config.toml
num_hidden_layers = 13
hidden_size = 192
num_attention_heads = 6
num_key_value_heads = 6
head_dim = 32
intermediate_size = 768
vocab_size = 1024
hidden_act = "squared_relu"
norm = "rmsnorm"
norm_place = "pre"
norm_eps = 1e-05
positions = "rope"
rope_theta = 23500.0
rope_fraction = 0.75
qk_norm = true
attn_scale = 0.292
bias = "qkv"
tie_word_embeddings = false
parallel_block = false
extras = ["capped logits"]
init = "normal"
init_std_qkv = 0.0361
init_std_o = 0.0361
init_std_up = 0.0361
init_std_down = 0.0
optimizer = "muon_variant"
learning_rate = 0.00893
lr_mult_o = 4.0
lr_mult_down = 1.5
beta1 = 0.95
lr_head = 0.00537
warmup_steps = 0
schedule = "wsd"
decay_fraction = 0.825
decay_shape = "linear"
final_lr_fraction = 0.1
batch_tokens = 16384
max_seq_len = 512
doc_mask = true
train_tokens = 143800000
max_steps = 8777
dataset = "wikipedia_en"
Each number is 128 + 24 x the weight over the matrix's rms, rounded and kept within 0 to 255. Layers, rows and columns count from 0. Numbers have three digits each.

# v: layer 8 attention value, 192x192, rms 0.19, rows 188-191, columns 0-31
# o: layer 8 attention output (transposed), 192x192, rms 0.675, rows 188-191, columns 0-31
# up: layer 8 MLP up, 768x192, rms 0.183, rows 0-175, columns 0-31
# down: layer 8 MLP down (transposed), 768x192, rms 0.135, rows 0-175, columns 0-31
v188:106169145126140124137136126114110144127148125135135104118129122160157091128120135118136114133163
o188:139138116148102127160147132140145129142086123145124143142100108104144131173130149117118141145113
v189:127097148138148118131142116110116126126144137119125150149168134093136106136114132098123150098148
o189:133149141115130121071129116099113138120128082106146108103087135173127098094148155110162096151093
v190:116122127111104145127122127140118137130091166172117165113142166128135114128141103143138131148111
o190:139134132144131086134127106114161114132137120108140095085120121127099141129123118135101091107152
v191:147149144123102128121127111143157113130116170120171131109117137163140147112089134144152149133165
o191:124153113098119125129129134134124142119134094099084100127149148110086141166140123101136126132137
up0:118096170131107112120086167171164092155180135160159118145148168153104138116132136152097109115115
down0:147138135144103127176148121068144133115152145170110146125124130142130132125132164159104153139140
up1:126161149141159164125111091118075140152088113094165153119120145126111115136146129153137151130160
down1:136150120098138112147158139161199103133131161143145117149098054152109121139129147123125119154096
up2:175097143174126126128132080121155139134126158168107131185163125128128130108141133119154100119101
down2:111128155092114111115100117114093090171113141116126137125141091089104121174143120155083119140113
up3:123116109080139114143123146162122122168119114110127113181121104102149082150144135168157097105104
down3:146103168137096134133144150147112082143140086108109146135154116191066131142165125108109124129083
up4:089133140091153112123097018112162115130111114140137129146054098111100103158135138107113114145105
down4:139133176149152128136134127096132122129087122104139159101114141183131133177132106125123124112106
up5:165171124062121134126139130152135118101095139085129159122102139136098121112078155116114190079131
down5:129139109110148127133126172108160096149103112148084104132131155137158131128144089089137085126114
up6:126122132120132138132105094140094117132125123096131131132172125147130184160107118128151102075136
down6:175188061159100122125107162137138126112149102118144105133103091138116169146127119118164116133148
up7:122112146114152093132159121187119102124166108159187080113105104092128118092147079140146104114112
down7:107121101122146108121194116137129120114109097146123119144145133128114174123123140068088118152151
up8:192143175185122111140117128121134117113132099123106133131124134110171151123120098134101096137166
down8:173130134168135140145170099114099136105170136129139132110090112165124136127113142126128129148106
up9:167093123107161181090127153110123162146115084111120148098120137085096149139100133156074100122112
down9:193160116125153121175173134124177103138153122127150087121124142081096138105155116124173083181118
up10:140136135149105100128071117132135125173120135102124126136134135123138124181090121155135110139126
down10:124135139102090107158124126087129128141138147135128161131123142062120073120082158063125077125130
up11:152133163143133126105132118106128130109095133090148132130092141123147115126123120151085153132136
down11:113120148139120120138136121114070112125144096133104168145091093149107136167153137119116147099165
up12:062122129166129173162155069131128129134152143096157112134081162149129116145127120193091142129173
down12:112132113098135113115159145193110147162158133148105104146132114104172136134128137076111117098160
up13:093118119128118145132128125145130108093135142145140123164123104094142122140101116156149131135134
down13:128083142155119111118153114079126127123105118110159121132117144121148145136114140123145062136133
up14:110151119127155124158120089129128138121105132121151141138116120140142128148132140094077109162139
down14:140157124131121132159126109137129098123156119134130097121148143101122126094148131143149086109161
up15:138145114140147148189097109110101116128135105105149146145100144144125124120071140108097158152129
down15:092105125116145132120136149122126130140127119145123117096153115138129119184120156110107099136123
up16:112110107146131132139140130127114097118152154126146091135141126139131108137178131107129134138112
down16:145151114150141128123152117118088106135113166082105095060143124104139120143158152166087170093130
up17:150143135123185105123147121127146116129140103106119146127092136133118151185148090132115091155133
down17:130156187141122117144113162133104114134124179128148152113142130151062161140172121082118141125160
up18:131135127170133152085133156112122118119129141119132119125167145135115120183092105141083150106139
down18:095115136116161204110153139146120102087138141108095140063113129125124190099148072123097141126103
up19:132117155137106174125113105109110090139115146138116121203117151103110195123147080100121143106137
down19:116116173164104140110179105110170139114163039112154096133142121158133133121163067138114147117115
up20:097137125118103134143137102153114133113102139150140117097101128126126116096123128129131123142093
down20:149113144155084093072128160150135114125074129141129127155168138146121129112095113101101120161125
up21:097112071130132118165153093122183123158142123115139142152120146113119144102101138165110202117126
down21:148135141078106134132161084097126146134112117124112174132124078088183128122135139122121170099100
up22:129093140133142119145135152142168095100150117110131134104125166104131081131109115166114140133154
down22:154151182133156132147141148131069072103169118145172147140120091099078118139085137121123138149148
up23:108124150117144133131121136100112137169142115096088090175115106111121151137098078113108137127164
down23:107148152143122099124125127090191160117146115140103111083184158115153127124140115171106134052133
up24:135157154130104122127104140104138151087120132136147159102123100086095113136116107148129108127089
down24:136131110154168130078105097148133138113110113195127108123163166090148109140157110092106161103120
up25:160119142132134172157107159091164142144122146124131100120121117127143116131145122106097105131179
down25:123140123138127120144069121160128084164152104127076126132131102160116114121108103132149102110154
up26:172134132104119150115125090115110112144159142161141098140153132145167150136122120107102145121177
down26:126135123119135102128157123140177175080103119104100135139114148115151126133126092148114146172147
up27:143115154113166162118135135154153099092147089105126115057125139137134078160146111160122126168157
down27:135141128138114156129136112117141139105097120134146131138141118141151130145098123136125126124076
up28:130082124150172115125146140137166112145131150163105119175136153091148131128113113104156164206124
down28:156092098148123154096116112160114144131126128145154135172134097132113163131134123107103137115123
up29:172102136108132106101089127145128172135131154150106136118135174099140089133121144145146111142097
down29:100131094085026175127153133088122111142154116152106113117129124158121094169130112067102132115081
up30:156111103210158184121130139125091143165104129121142117125152121156132125149119083165103144116136
down30:092126121111140101130089154120125136149107157147155089137107093125105138103127205138119099145141
up31:096150100099120125124138136155131089124136129101144143169149126111144109152169141126100139143095
down31:075128133147120177132144156141087144106125098139113142116100083094150093148164141102086176167098
up32:101104131124136088111110154127115093119120114151073125157089116143085095125125124090142159128099
down32:145109133152124108102155122148129157130106122155113141119126139116152147104138109123120106131145
up33:109127125109101113126102136112131137090131167112155150101116172134113126084128135128167099147146
down33:120142092122115080118119142183130107146156176098134142131121131140086113101105149120093140133124
up34:106130142118121107130108106084097128107139142086110116120111109082108155125164143075123111101085
down34:129140160103153178183148108139106138133108101160180127161120158137134124153092174138131152111093
up35:140133104133123129149124159124123090161095056115125125152150152162089119168120142111106103152127
down35:115177124113192126091140125158117118152128141173104143117130118112106170102140167112073148150149
up36:142112100152123063099149123119174135107154138166135161133141168128069102135091068139131140127138
down36:166129125141102138095101151154141116110110090112136116140170134121148138158168148089126171132117
up37:203114129168141139143129124143128116141128104098143117146123089102141140124115143140066175089137
down37:161102118144124155084116152073095126163162189111082138148176128128169121117099107157103194150112
up38:113129147128115089153076133078115102173150130147129123154119125078080114146112099137119123170148
down38:146123194165153106129154139128087123148148192112126129111118120137124137152165107106134153118139
up39:112165141170122119115113124110110103164139119116097146099125117168101192148108111134114169172125
down39:141071127128179109099159125121150160085178142124152110129122104167096103121146147102093106100108
up40:137098116139153114120099122081141124172113139135119141136107120114100128180190148135139121164121
down40:097107121130115140114144187174144126068127072146095091167137162135118126162162087142091131122134
up41:125115097146118140134132131121149116126115131122122123112115119111140127072085148156131133107127
down41:157180123094091153113085116173112141137121161132118123121153145133090144140180126125130121187162
up42:122109190147106132129120179146115123117106152122118077121155161120136167117140122129148164106134
down42:084125128110152108120130139133154098127165088187141119151128140157166139112159146138158116142133
up43:136112177125136128138158082141132132136094152107159052155114131109124162134131163158161155147114
down43:106138106142133118162136118132093156087149099114151093104123123154123151090108118098088161159133
up44:139117115179112155149110117093096101103122121170143144119112138145123102149122129155116127152089
down44:109163113065135118123082140145110146160119167093099118127112161134115122094160176119144112143118
up45:146111189146085121142144123117128119109100147125161128140127158155141137109140144154126123114102
down45:164163102117147141138140150127152132144110118104133111056124127114123152117111123158134108163147
up46:096104120166101096153095116076100131129126104133128112145130132153117115113132148132131112141123
down46:125152161146162079135099136148119085141156111103126122103119111119111152121143158138110147113123
up47:135134127172122135152116124120140106162113090163125119128131097156130084157131105122144097131143
down47:119138104141165133082096110121093159124118176102119147103125098116137130103127119131144130128167
up48:111125116161150073143130165114129129125149120096106074094134144102141110117108123127123161155130
down48:135130107135104141119163165095116093115127179107152156142152090138117087120145108089156111138105
up49:111143110147087132126124176092126148115111132121131175146133090110133085151120110136115096114153
down49:117156079135140128079097118150116122157094161138104153135144133120182103149136131106143103123164
up50:128101135154125127143107155117134115147131117104130156143124105129101104161159160141112103089114
down50:114092102124128142138145059157113139057101130135114135093127154126139097147132094161139125162114
up51:099124146113150121166144139136114140138090132106148128145063153123144118126149112142194157129160
down51:099123113134129121145099127125126107130136157149104124140162120087101138132135123174175112118096
up52:123097121111123099129096128146115119078119107123136124160116109143135092150126139142133154150163
down52:143154100121144113146071117143094118086132125062142133158129172095108120125175092161090146103124
up53:155170129167139116143133132097090134144096085110121162164091124115141104183165177167111145087148
down53:121162102088102109106127117101097177137089160131108155112150130141110166166134127096134111163122
up54:170096159152144111115121115106131148121089130102138089123133144147134128150129121122164152161152
down54:135122114178147131166166131157182163118146098092101092136134129173148140126129162118148146108152
up55:136094168106148095136125137138127152089118122145112108084179101125110093169152182119138070138147
down55:172142096069102107125121093120120121123128118098137153108138138111143150118127096143102132152136
up56:143124140089092147117129122123135165123132113121144063127118149085114146105117129117115107126126
down56:116086135118137120119156158147151133122154113126099163137148099143126120152107111136126107127108
up57:127123114145114125146149144113111157144147114126111115126097140139113107147109128127092106120110
down57:176120092127102132107141131114098142134147121112120108132161165130145120114134123146152140140141
up58:107108143144185132128146146102110137117102108122135130115093090147107078134159148115123109117139
down58:124114103130135156129162101169130098113133092113108099076152145121157139128082116137114159163120
up59:095105159105131144144112138143129139103146132105107159121152142122084131109118128115111087152163
down59:122130123136156125115128155133113124112180130126128169106114081134148154097124129137098123153125
up60:113142096126116087130154140163131124127127099177114143124098102101116148149123102087092116088154
down60:140128105130138129160136096123184140158091102141132142085118149146118165128099187138120088096128
up61:173126149170144119126146162089101103178113167162125105086119118093182116148127119124130124119159
down61:169155085173116115112150147117156105069094128089100101134103102145122104107134141154116123103117
up62:115169157113121157135116095130150096149092159151126144061098144137122135107111128100103136113115
down62:108123141112117120098190085134121145148139112133107129137167154127135143137144110121137129118123
up63:107128132113187111148107120112173122129070167133153158140114121073145092139145133134128143114095
down63:120128111152158137135146127106124128122098106139072105121139115151148126112167095085110089118139
up64:125167103138119066143165132173084135142161135121063121131142130154083139121179145144105085106144
down64:091121194138121100130139116129147124147080109132153069124132149146134148117153151120136114156098
up65:078156135171142132124128138122119142134110128120124127129140103084137160143142150157094112091139
down65:109158157093130109154075087154138145117146138161131103164135121152135088083141127134133149119136
up66:130118158124103134159133115125074151101100150151101142150113113127129119162114191118052139132122
down66:081112080110114164124132080136113123125134160121128096141153142128109108130105074111141113135127
up67:113120127135133141093143130141092101148108150125116118128114152118161114125163106148124119133171
down67:121129146156143128123091094120101119102153167132192108083141098160178101106116156150150120140109
up68:163138142123094087124090165096106175159151105122172147148135097117085120067126113146136099145114
down68:158104113136130113110115165123112169142086153151131114136130121139104150111134095135135137140093
up69:133121151121089155129150070113094109129116130095095131097103124117185130128168110166112136115186
down69:137164084136103132145096154190108105115115097133141127107108125147125168119146116130133100139147
up70:066117139101123117153156123135114131106103134136080164165127107136113107124121138099100127110089
down70:151169087118147091130127115107118137126169091176116123121131119189100098145131117103189103141126
up71:133138122150134158163124103115122086144098115132110082124139098135148124098184131170125134134142
down71:113103162134155163097178121133147114138100131164116135100090140154141158120139137103128109128127
up72:115177131121161131185063164142107158102112113118160140143135136155099098120131143175120144134118
down72:128199153132147107141120148174119112125126144183128112154138162082115128111170094120108119118126
up73:164112143109182134087152139160068144138082152132151115124097136134120158105179140155136133119150
down73:137177140130123164149136119125146133100165128130091160130145160113123172121123131129149092114158
up74:122107177140116110106095176104139090123144128163130151132146126146138184110143128138075123125096
down74:112145159128161122138151091160122141107154124136114149123152098102127114138096091170137133167173
up75:132134130126139093088144187121097172102082112128140101085117143112138091149088161136125145135128
down75:130160075134109158095145143163163084132126125114123110118087161206142171107100064146148100118126
up76:150100200142155120115146140112143140145122137129169140162053113125139134133126160136127095128124
down76:094098093100115148077136145130110124150135137116122057095133129080146133137182162134137118120106
up77:094141127157151106121067141146118116141122088138162097121132147128109142114166131157125104133129
down77:125126139155135099120055142115136154160100133138125121099096186139120103109116131134105136119138
up78:155130170064124082119156123160095108112127089150116119157102136083104138139142123148142109133131
down78:152126132132127130142130115058126080107105128088151130081148138134117133136117101127115135138131
up79:115116116163103103102158148152145101126143168176140135129132127090196171105110137148132148106129
down79:141099174103108144113119142124136142163132159075122165096147098121078153105113144093131113126102
up80:149135139131124108133119213107145169117125101078159081153096124157150096137104122123118122167112
down80:124101118138113098121159127114124152120107073150102124149119123145116128107136096067127113131119
up81:140112150130161134106162124102123096133101156105102124132097087138143148092147136144119160149136
down81:129136139152115133128108117091158144122135102079126126136162182135147109077109104085165125121109
up82:083155193193095100157111140155129108114130123128162070132133131117116101137092137136127133131149
down82:130114118120118085135146136135141133175091117095099099144132127114120113175102132120114134116093
up83:128151121132143180161131146122100140122098161134128115155174149102130123137105130121130134131096
down83:112105148140142129122140128155091125080142123148142131094060123111122133093104143103119098108122
up84:127136135150094164118126130134127127140144119147143128140100132125133096113134155174148117105122
down84:122148115174134169086107130127127153147091130134115110093115148129137118145104091160083170148126
up85:132133118166145174158162090078082161136093126149141129094161101119198127113136104149120113117129
down85:100112161112158111096160107130124098125115134122112149151093144092160107119115141142153151130110
up86:114134163094126121074130128130089116078100081122082114138104174129104099155175155180111078161146
down86:161160102116148115069137107108115100137130184076101134143152115146170115120176126140124125152104
up87:141124161085123117135118132088129115094161153120123156139130156100098158094129160164125079161143
down87:165082145084118131095091139142109131134144162161127135164174131205118132124144136124135153080139
up88:103103136131135118149100164134134117124130115103127166088075111138145125156131127157157095095161
down88:153091146144150112097152140134143097142079132151131195143108147104112186131133110110147093122123
up89:138176139136117101081126102127078155183157099164138115099100120129086135139121148146104123157106
down89:143079161133190144115149123127096163142162113130129164123132150150097139087106074141118151143105
up90:152150098131139103094150129093104137152151148131102080108120120123095129170165115101105135137089
down90:145140135142145168182135094118127139106153126107111139155080100086107129140172144123115126134150
up91:147091120123149131124106125131118182130129133133115153131130109140174159105107117123142093133127
down91:115103102139126112080125109125088123132137145144148146089127136130110105102094145142162124144079
up92:148127137091084097142141127143105133093087108175155134131115093108124114132123135126130152136134
down92:190094088136162126116095126119118131131104176159119116093155159110173163096121156128136149141114
up93:132142117123151097128074187139139104102155160109112129130130129096160127107117107131107115143142
down93:139120167117125125143114126123118138138127152112098170114115144126128119139144118159110155119120
up94:107162094077108100116124145106135141148168130103098191121124104123119165120146160122161128120148
down94:162108101158190104138100154156095133133154124097118167144088140161117104146101118104105125162140
up95:136130138164125108153133158114136123090116157170138117119143088127099100110120118151152142165093
down95:102130135123087121144134166094117115112112104144139141136135126118168096124119153080126169118161
up96:139117119144139145141177102075105115114081081131120142136121161103156185177148136133123116164122
down96:100132130140168113145094103133125156135167112180142122104155127123120111151136111125158138172118
up97:098133176144129152114166086122153125120138119123145179106135120122139128135144155191133132099098
down97:074074098134158118139165146139104103086171109146118112077138149142160116097158107146083160123141
up98:133059107114104115140125104125143087143168137132122095135107130145172137141106163092094142155111
down98:161100131073151092109159119139083141121142120179090148143118149126127154094163120135114149098111
up99:122107135171148171145122112101136106141102142129108135127153160109133187125142128130124133119139
down99:115131137137136122139099090182102132132124115108140100126153156107150156105098114138124134115108
up100:101147136137151097173169127149133146111164138131112145138132084105131100166119137144158177117117
down100:116139088122143101130119126153147143092138094130166099125146121155105147073145164145085138170101
up101:112100114146141145143107156123131150117114146095148103183113108125119131110126124135126169108107
down101:133151125137141119125121097135117110145146137130129154142140106125130152130134102089114138145093
up102:155104195116094127094157169151115127083112122098104091121142117081098106122102150160138122121061
down102:107167109098139083082113136092125113118151138144089135121152157117168120091064140129137121122150
up103:118098174114153131129104146106151144105157168157155129108169152159140166144174123087113117145116
down103:140153091101117105094123124104106110152140138138175125162156149083117129132135085116138114095123
up104:137166144120136101175106162168119108102133172144152114161099148066107109124144091109151130144145
down104:131129154136112140140142168097112102128131138127087109135151154184126109138147117123120091175118
up105:083153141109124137166109123162126125081129101162121078167137133117112103089151133135122085102144
down105:151132128133103156140153112160137133155134127117099141128138092125102098138141149139140161129148
up106:123128126138095104112134144102113099127137124083128124139110155119103144093148094140139105147140
down106:190149144133076146085166113096109118140135130121155131085109125097127116081168107115110121127142
up107:141128149096149127148120117105127155120133171126137156064099093139118115150078119150168122152138
down107:115144119135152159169122175157171129162089168115138101160127120098127100151117121113120103152134
up108:105149099136134106182155148122145148136156115134149086117106112087109156136117168119128078103139
down108:106130138143156122133059181162124122149146120084137153086112159130119169164112125115140100159152
up109:112126141081128156138145153128155104133163122160104103079096137124121089102137121168135162069123
down109:122144105144122164116131094136134158141126111131130115157110103151157093146130122111155152120076
up110:140071110122120155121127127135137107069132095120062148153140145146155123087104127148085137119130
down110:117130133110090086115140144141116130109123167102110064133138107142098124161154121123083141154148
up111:140140127138087137133117153136143135124129132112109139144113107122133148114125108126137126122134
down111:103127122096125139129093140099126072122141096111118122161115126121128103106118123082144143123172
up112:155112093125078134088142128175163115093141093104137139150142140136084121086149135145149152136108
down112:112131133137099095129153117113134122137144137152109108137140131124150122142146106090119133104131
up113:118135153128129088124159156136102145110085151080158160103105142135118144112143083137136121097133
down113:147108124119109105063079099112147131121140149129160144117099101122153111111089132147170106123134
up114:166124118162126113129112095101108136110124163109135135114098150124175127131106159126134141139148
down114:148113113165109165125135152168140078126136102165094073111129118065141125121125099153111149096133
up115:128110131130070094103126145103124140182146124113144120121102094139133119147118125155124108117142
down115:134114148114128106095107130160105150101132185124091124111138112140115127097104074093151121168137
up116:083104121119131153116152142114116094116081073116106085114145147138115136077129161074131114141107
down116:118136094066142129078108123137110152141129153097117141160164162122118145155118082166086120184153
up117:136119149129147153151134123089135161130163168102141081136113128113122110148143130115120117117114
down117:133097180097091146107141134128138114103120116133138140185172105123084150137136155107141128149119
up118:114120111139123126157122113131120089115108134149127135134133136125107170126139108107111137108143
down118:117122156128106178150130145140122162151136172137159130136095112149120164111110148088165135122122
up119:131145154169107082157092128151099152104107147128184126114138128168115157105157133153127126121117
down119:158145124148101079159143143136145094090149141104062122134119105136128100113134088037140150108124
up120:122137135091127107140115132063111098117140143094122116112125113102104082147145173112141124123114
down120:109127119149102144124162126112136131141075097097139127115126105128116127069116146135114181120127
up121:109126081131120099125155140113147089163162116166148089143089081105154119136147111187113124105097
down121:087144141138098142145157147145114177099099127126153119143133124139139147122110123119155099074170
up122:157117139126118106173131122147122146112130159137133119138095107122127094134131136137123146137134
down122:142089118126175097161137136118164110144136153137142148162085185101100138102138148157111141106108
up123:116120150130142111129145171142136132134095126133137109088180139085090105093130154116125142128147
down123:132136087100131122146112127153119128095157135095136089165139160132115112115145082124175137118117
up124:123132159145135104140131108114113172071156134142136112134097120103124134184135088166118125155137
down124:143168168169146147151146103089124175145100125147127141088126137121091127166113146114150119114095
up125:167096131138185127116181114149113129097124132110140107127160145108129068098132147163114155141160
down125:086148128161119092132129089132132078118112142145128160092132159147136147143112120079094162092078
up126:178123130146110136097170119149133119169161116145124146098140197162131113103118129112132125142125
down126:126109113114104107106178105117104154104083120170111139114150136121141136140144117107118119115162
up127:087143113150158142151127135120152160144102154097167144110072087108098107095095089165140083162120
down127:162140146088128117112120128119128094108123098147142113132123110086089153173132142135135176135090
up128:152109142123150128126154129105134112133128146105090107146099118102140165140124161188105144156147
down128:100090128142183138132122121099132112129117119131117131083163142116122118113105108120150118101121
up129:077141095150114107108147155109138135156122100102070095086111172073096123155106133121116147143128
down129:144057163160129157142160113117138121156129177134141141133164117121150119145149148175132133107129
up130:137137129178158108129141144137108153113164135125179162130152131120068151138137132106115126148079
down130:158090139120107125107134137144149059120154136100164069109114146116125148151162102133109098118145
up131:130146154120166146145146133129123158173142162111117132123118124126124104135113144103137132156085
down131:114110108120169154135128115155124115146115099151113106114134142114107078121116153127096108128140
up132:107082102142113130147138130102095141110084118183117132140103136095083179124136133109115065119113
down132:108141127115124121153117109130084136132150161158123083124149135165131105123116135109124112109151
up133:139101186109179189132162091146136153090131116187132156137154105113089114116120055114098101116154
down133:128122164067153174098162143151127089161149135145146099123123128151116138152113119106133160121112
up134:064170199113127104154102127123134101152157117124130139121109209116148141109123098166086090124110
down134:074097175090149137114086150112115139078153124138105156150120127110140125139119106110105127114125
up135:110111147138157107130088135128096079133086155136175151102147101103134138131153097121130156129111
down135:142111126131114129096141120163145123122103155137139163100122179107108162142118113098108141147111
up136:137199127125135117114143123142088099113137134145156074108147146137116118127133143127106147175061
down136:107095143091104154109153114100129140121133123125082128150146176086129138139129141121150116103141
up137:106109134140084113109078157138131091137112163130157151089139158104145096111153128179148158114108
down137:112116135098103160075101137164171157134087119128138123128124153129092071118125154116160104112124
up138:125164124127128086109121137139134146143128111090138082106068130153129127120132123142131122162123
down138:112184166146082090124156112106102154082104115107094149178131116071102137136129162139155152131148
up139:183152180143118148113134136107126154100113116129095134101136165156141123160154119134141122135146
down139:132107150122104109102108090122123154142127125108126117075112153148102144135106095140076132132125
up140:119124169172134144124100122130173135140149113155152158126119136121125122117132151095117107116130
down140:128104104109104122153183127129124086103134138130117155155103124110132145143114121119121156126128
up141:158105118129137148130103146142080074146110134101166124118126142107137150189156137133144120116122
down141:121129112134124120147143154099122094124132126110147114114137128116118119136126142141139081108098
up142:146154180126105101111142077098134140102137140105104110134163155095100069138137095157119111120143
down142:102132151141135101114135127119138146118106105107101109140104162155072131157152109119147182113102
up143:118126105150105085138122193163089153134157094134103136159128111148147105121122134144105147120130
down143:125136145122098141132151136103120081128102144140112140113175156118120099127153112120100099119159
up144:138145128097122179120108157150158118146126136167134157098119146161116121155126116120125124096127
down144:161132167133101151134078148125089133163101133108110141087170130147104131140141135119114108060128
up145:161104126133150141168159147155126125081137167089187131133144070151107110130092143156079099094122
down145:063130168144113140137128172116151121179108148137170159132140106163102074133116151103152118105135
up146:082134106141130122131163135141093126140154126122158116130117137139132103097135098126096170159083
down146:136130125139153134098094136103160118136137122159138079173094140146147163149162120146120112084137
up147:136079153146105167127078136117101114100155081144132127122108136104116163111109142148146139125102
down147:118163139156129083135105098110137116077112149113088116098130161092165074125132115161108104094101
up148:107140097137094108128114137160131161124116116122103153116154147118083168179138137115168141102112
down148:117132145142138155094131104131101120138117119111143130175144140120165184133121104140118154167139
up149:129123123076101127108125160159079123126108126113105137139127140081148167163156124112099128098148
down149:146121153136120164080113151136134153108112094115112143123146106163157088127121185124181132115129
up150:123147118153101122140145151137127163153148137137116154129144100119130123138182142147114065118116
down150:141131127132117098145129141157150116130141149127111099100151117090106149140158134142093118130120
up151:143103166125130089120114138126164108081108151127135123109099131101155166088137119113108074145121
down151:088158137090096109095148130114118148161099151128142126181152136120125139122106094114157134107096
up152:122139146139139111139165132149152171129108119139134091134084145137091083142134131128107131138102
down152:138123079159139139105123092133106118120129156139129172131130116079182084115120124126117138124142
up153:115106156123097098144120125145135106121098121166101135094133131116106093138148148159111074111133
down153:131126117135147080123101104116132127113101110144089105125119111093130124133128103131116115108141
up154:103108126117103103109129138103184118144118121149109131146178120154100130076082155137124159087137
down154:138180120081152146159110178085144155129098155137123117101139074087166111135100152110122131122107
up155:064102149136169112086137148125113093145106134174113137153097095157192125170131118063111123137112
down155:114133111141125130121172132136109125134123135151090124104154116106141127121138089113116106118135
up156:129122111150172141165108167129128105162116139146113129129070141094114139136151146122105136145114
down156:160154142129082093086156142178108154180148118114118174117184118158123134128121085118147135148151
up157:124137113124130109079119115157111141107083141217094130132155083081117146111117129102144112103099
down157:135135132086125123146102144120137095139136133118116134109132118159157124159134100127121119118120
up158:180171129073164159125115099049121096111126122113084113141114158159143127099109094087094100108149
down158:134117133115111086176132155133110156149157117163140112106116100154087113123132134135146153158135
up159:118133116138091134119128151186164108174130140117113108081139162121124133112130128121115102120109
down159:171109128110164118157151161116155146156117104081143129157081109096152157120124132178134133108100
up160:129179114130088110137165124089110116125127102124107160104125085089123090113141102118155116121173
down160:116174155115087113140137106128125172129152148151145122097156157119122148164125113121136156121133
up161:157091138127157114115139123128128114148140176091129135176065111128156113141104139181141157123125
down161:141140084095130117139163112106113105111123139095077121145147143098135152123110149082108148159152
up162:118134127122105142154156107083091091132134088154133182166125114124080101117135115143107130184162
down162:143158090144103119160132128121126130158121161149122133184079159085154161143187144079119151120121
up163:095120133094180109144111131116144068143156126142109121110136100155135110144105148122135124141157
down163:120077116145121092097146124126128130103104092180102142094144131127123137136138094077132118142130
up164:134147121110179137125148152137099140134116101120119137161107129122139119116142135136096119138147
down164:164137102111151123124127133116146160119131135151103127127127149088115137150120135098145161104158
up165:130113162100113124153111083127069144153172158139125132191107132073064149140139119128150149127115
down165:150162119149152092101097107085116146102160164147116147185111129110114122150155111146126176107109
up166:136156167146096094124100108081144168136166117159140142141089128077081129110142154120122133140161
down166:165125101155113114150142121116104160144115166135181169098179149104114108133095136118144138158118
up167:155143153137142141133093129155188137117138109111102116154097125106148149129140114090135132101143
down167:118112100112148135106138134105091147172098116116148131151146117141093123126143161112115107102096
up168:146066123123171086102096103085126127072125181146149122137153135093152077114107165136130141072175
down168:133159098128114131112183128134126122151094112135127138110144141110109124133150096109123104101137
up169:136149143149146142101117121139107122125141163114144111110144116146113133148122120149104122111139
down169:124109114098124078115132127157145154107144161140121117120113111115116130130153141128130115141129
up170:067164132114116157137092129125179152130117128125148142136102127127117092096153130139142137113108
down170:123134140107115122106139119128183106107134164102073142091118129118162142172165133132154143134134
up171:137099149129120112116115143155153148110135096153126158123120129152101118111124134112120127134117
down171:130124105106142135140146102129082110145087138172115124159103167121108107138094138164132134126097
up172:123103165120136149113144100151115122118117152159137103144129174081135168175113159128118105141125
down172:130091083124105124125160111132124100112143131132107086161132117129138143150130124118104135127107
up173:123118128129128116160136116135103126153166076129189078110109161179153125097152113152148167100122
down173:131139136120151123148124087115081153145128134145099115142149089141130143100090105075141128100126
up174:138135165117148167102144092105120155122171102124148118120160124109100148167144120111113096125092
down174:117125146109129135099172119114125156155117148123162138170134133123091170125106157085098159162140
up175:148149119129150131117136126130083108087137090137157125117088096131124127147141130091091084101128
down175:130117112132142121113147112146130158128152102161159118168101106081160147127134135117129126158115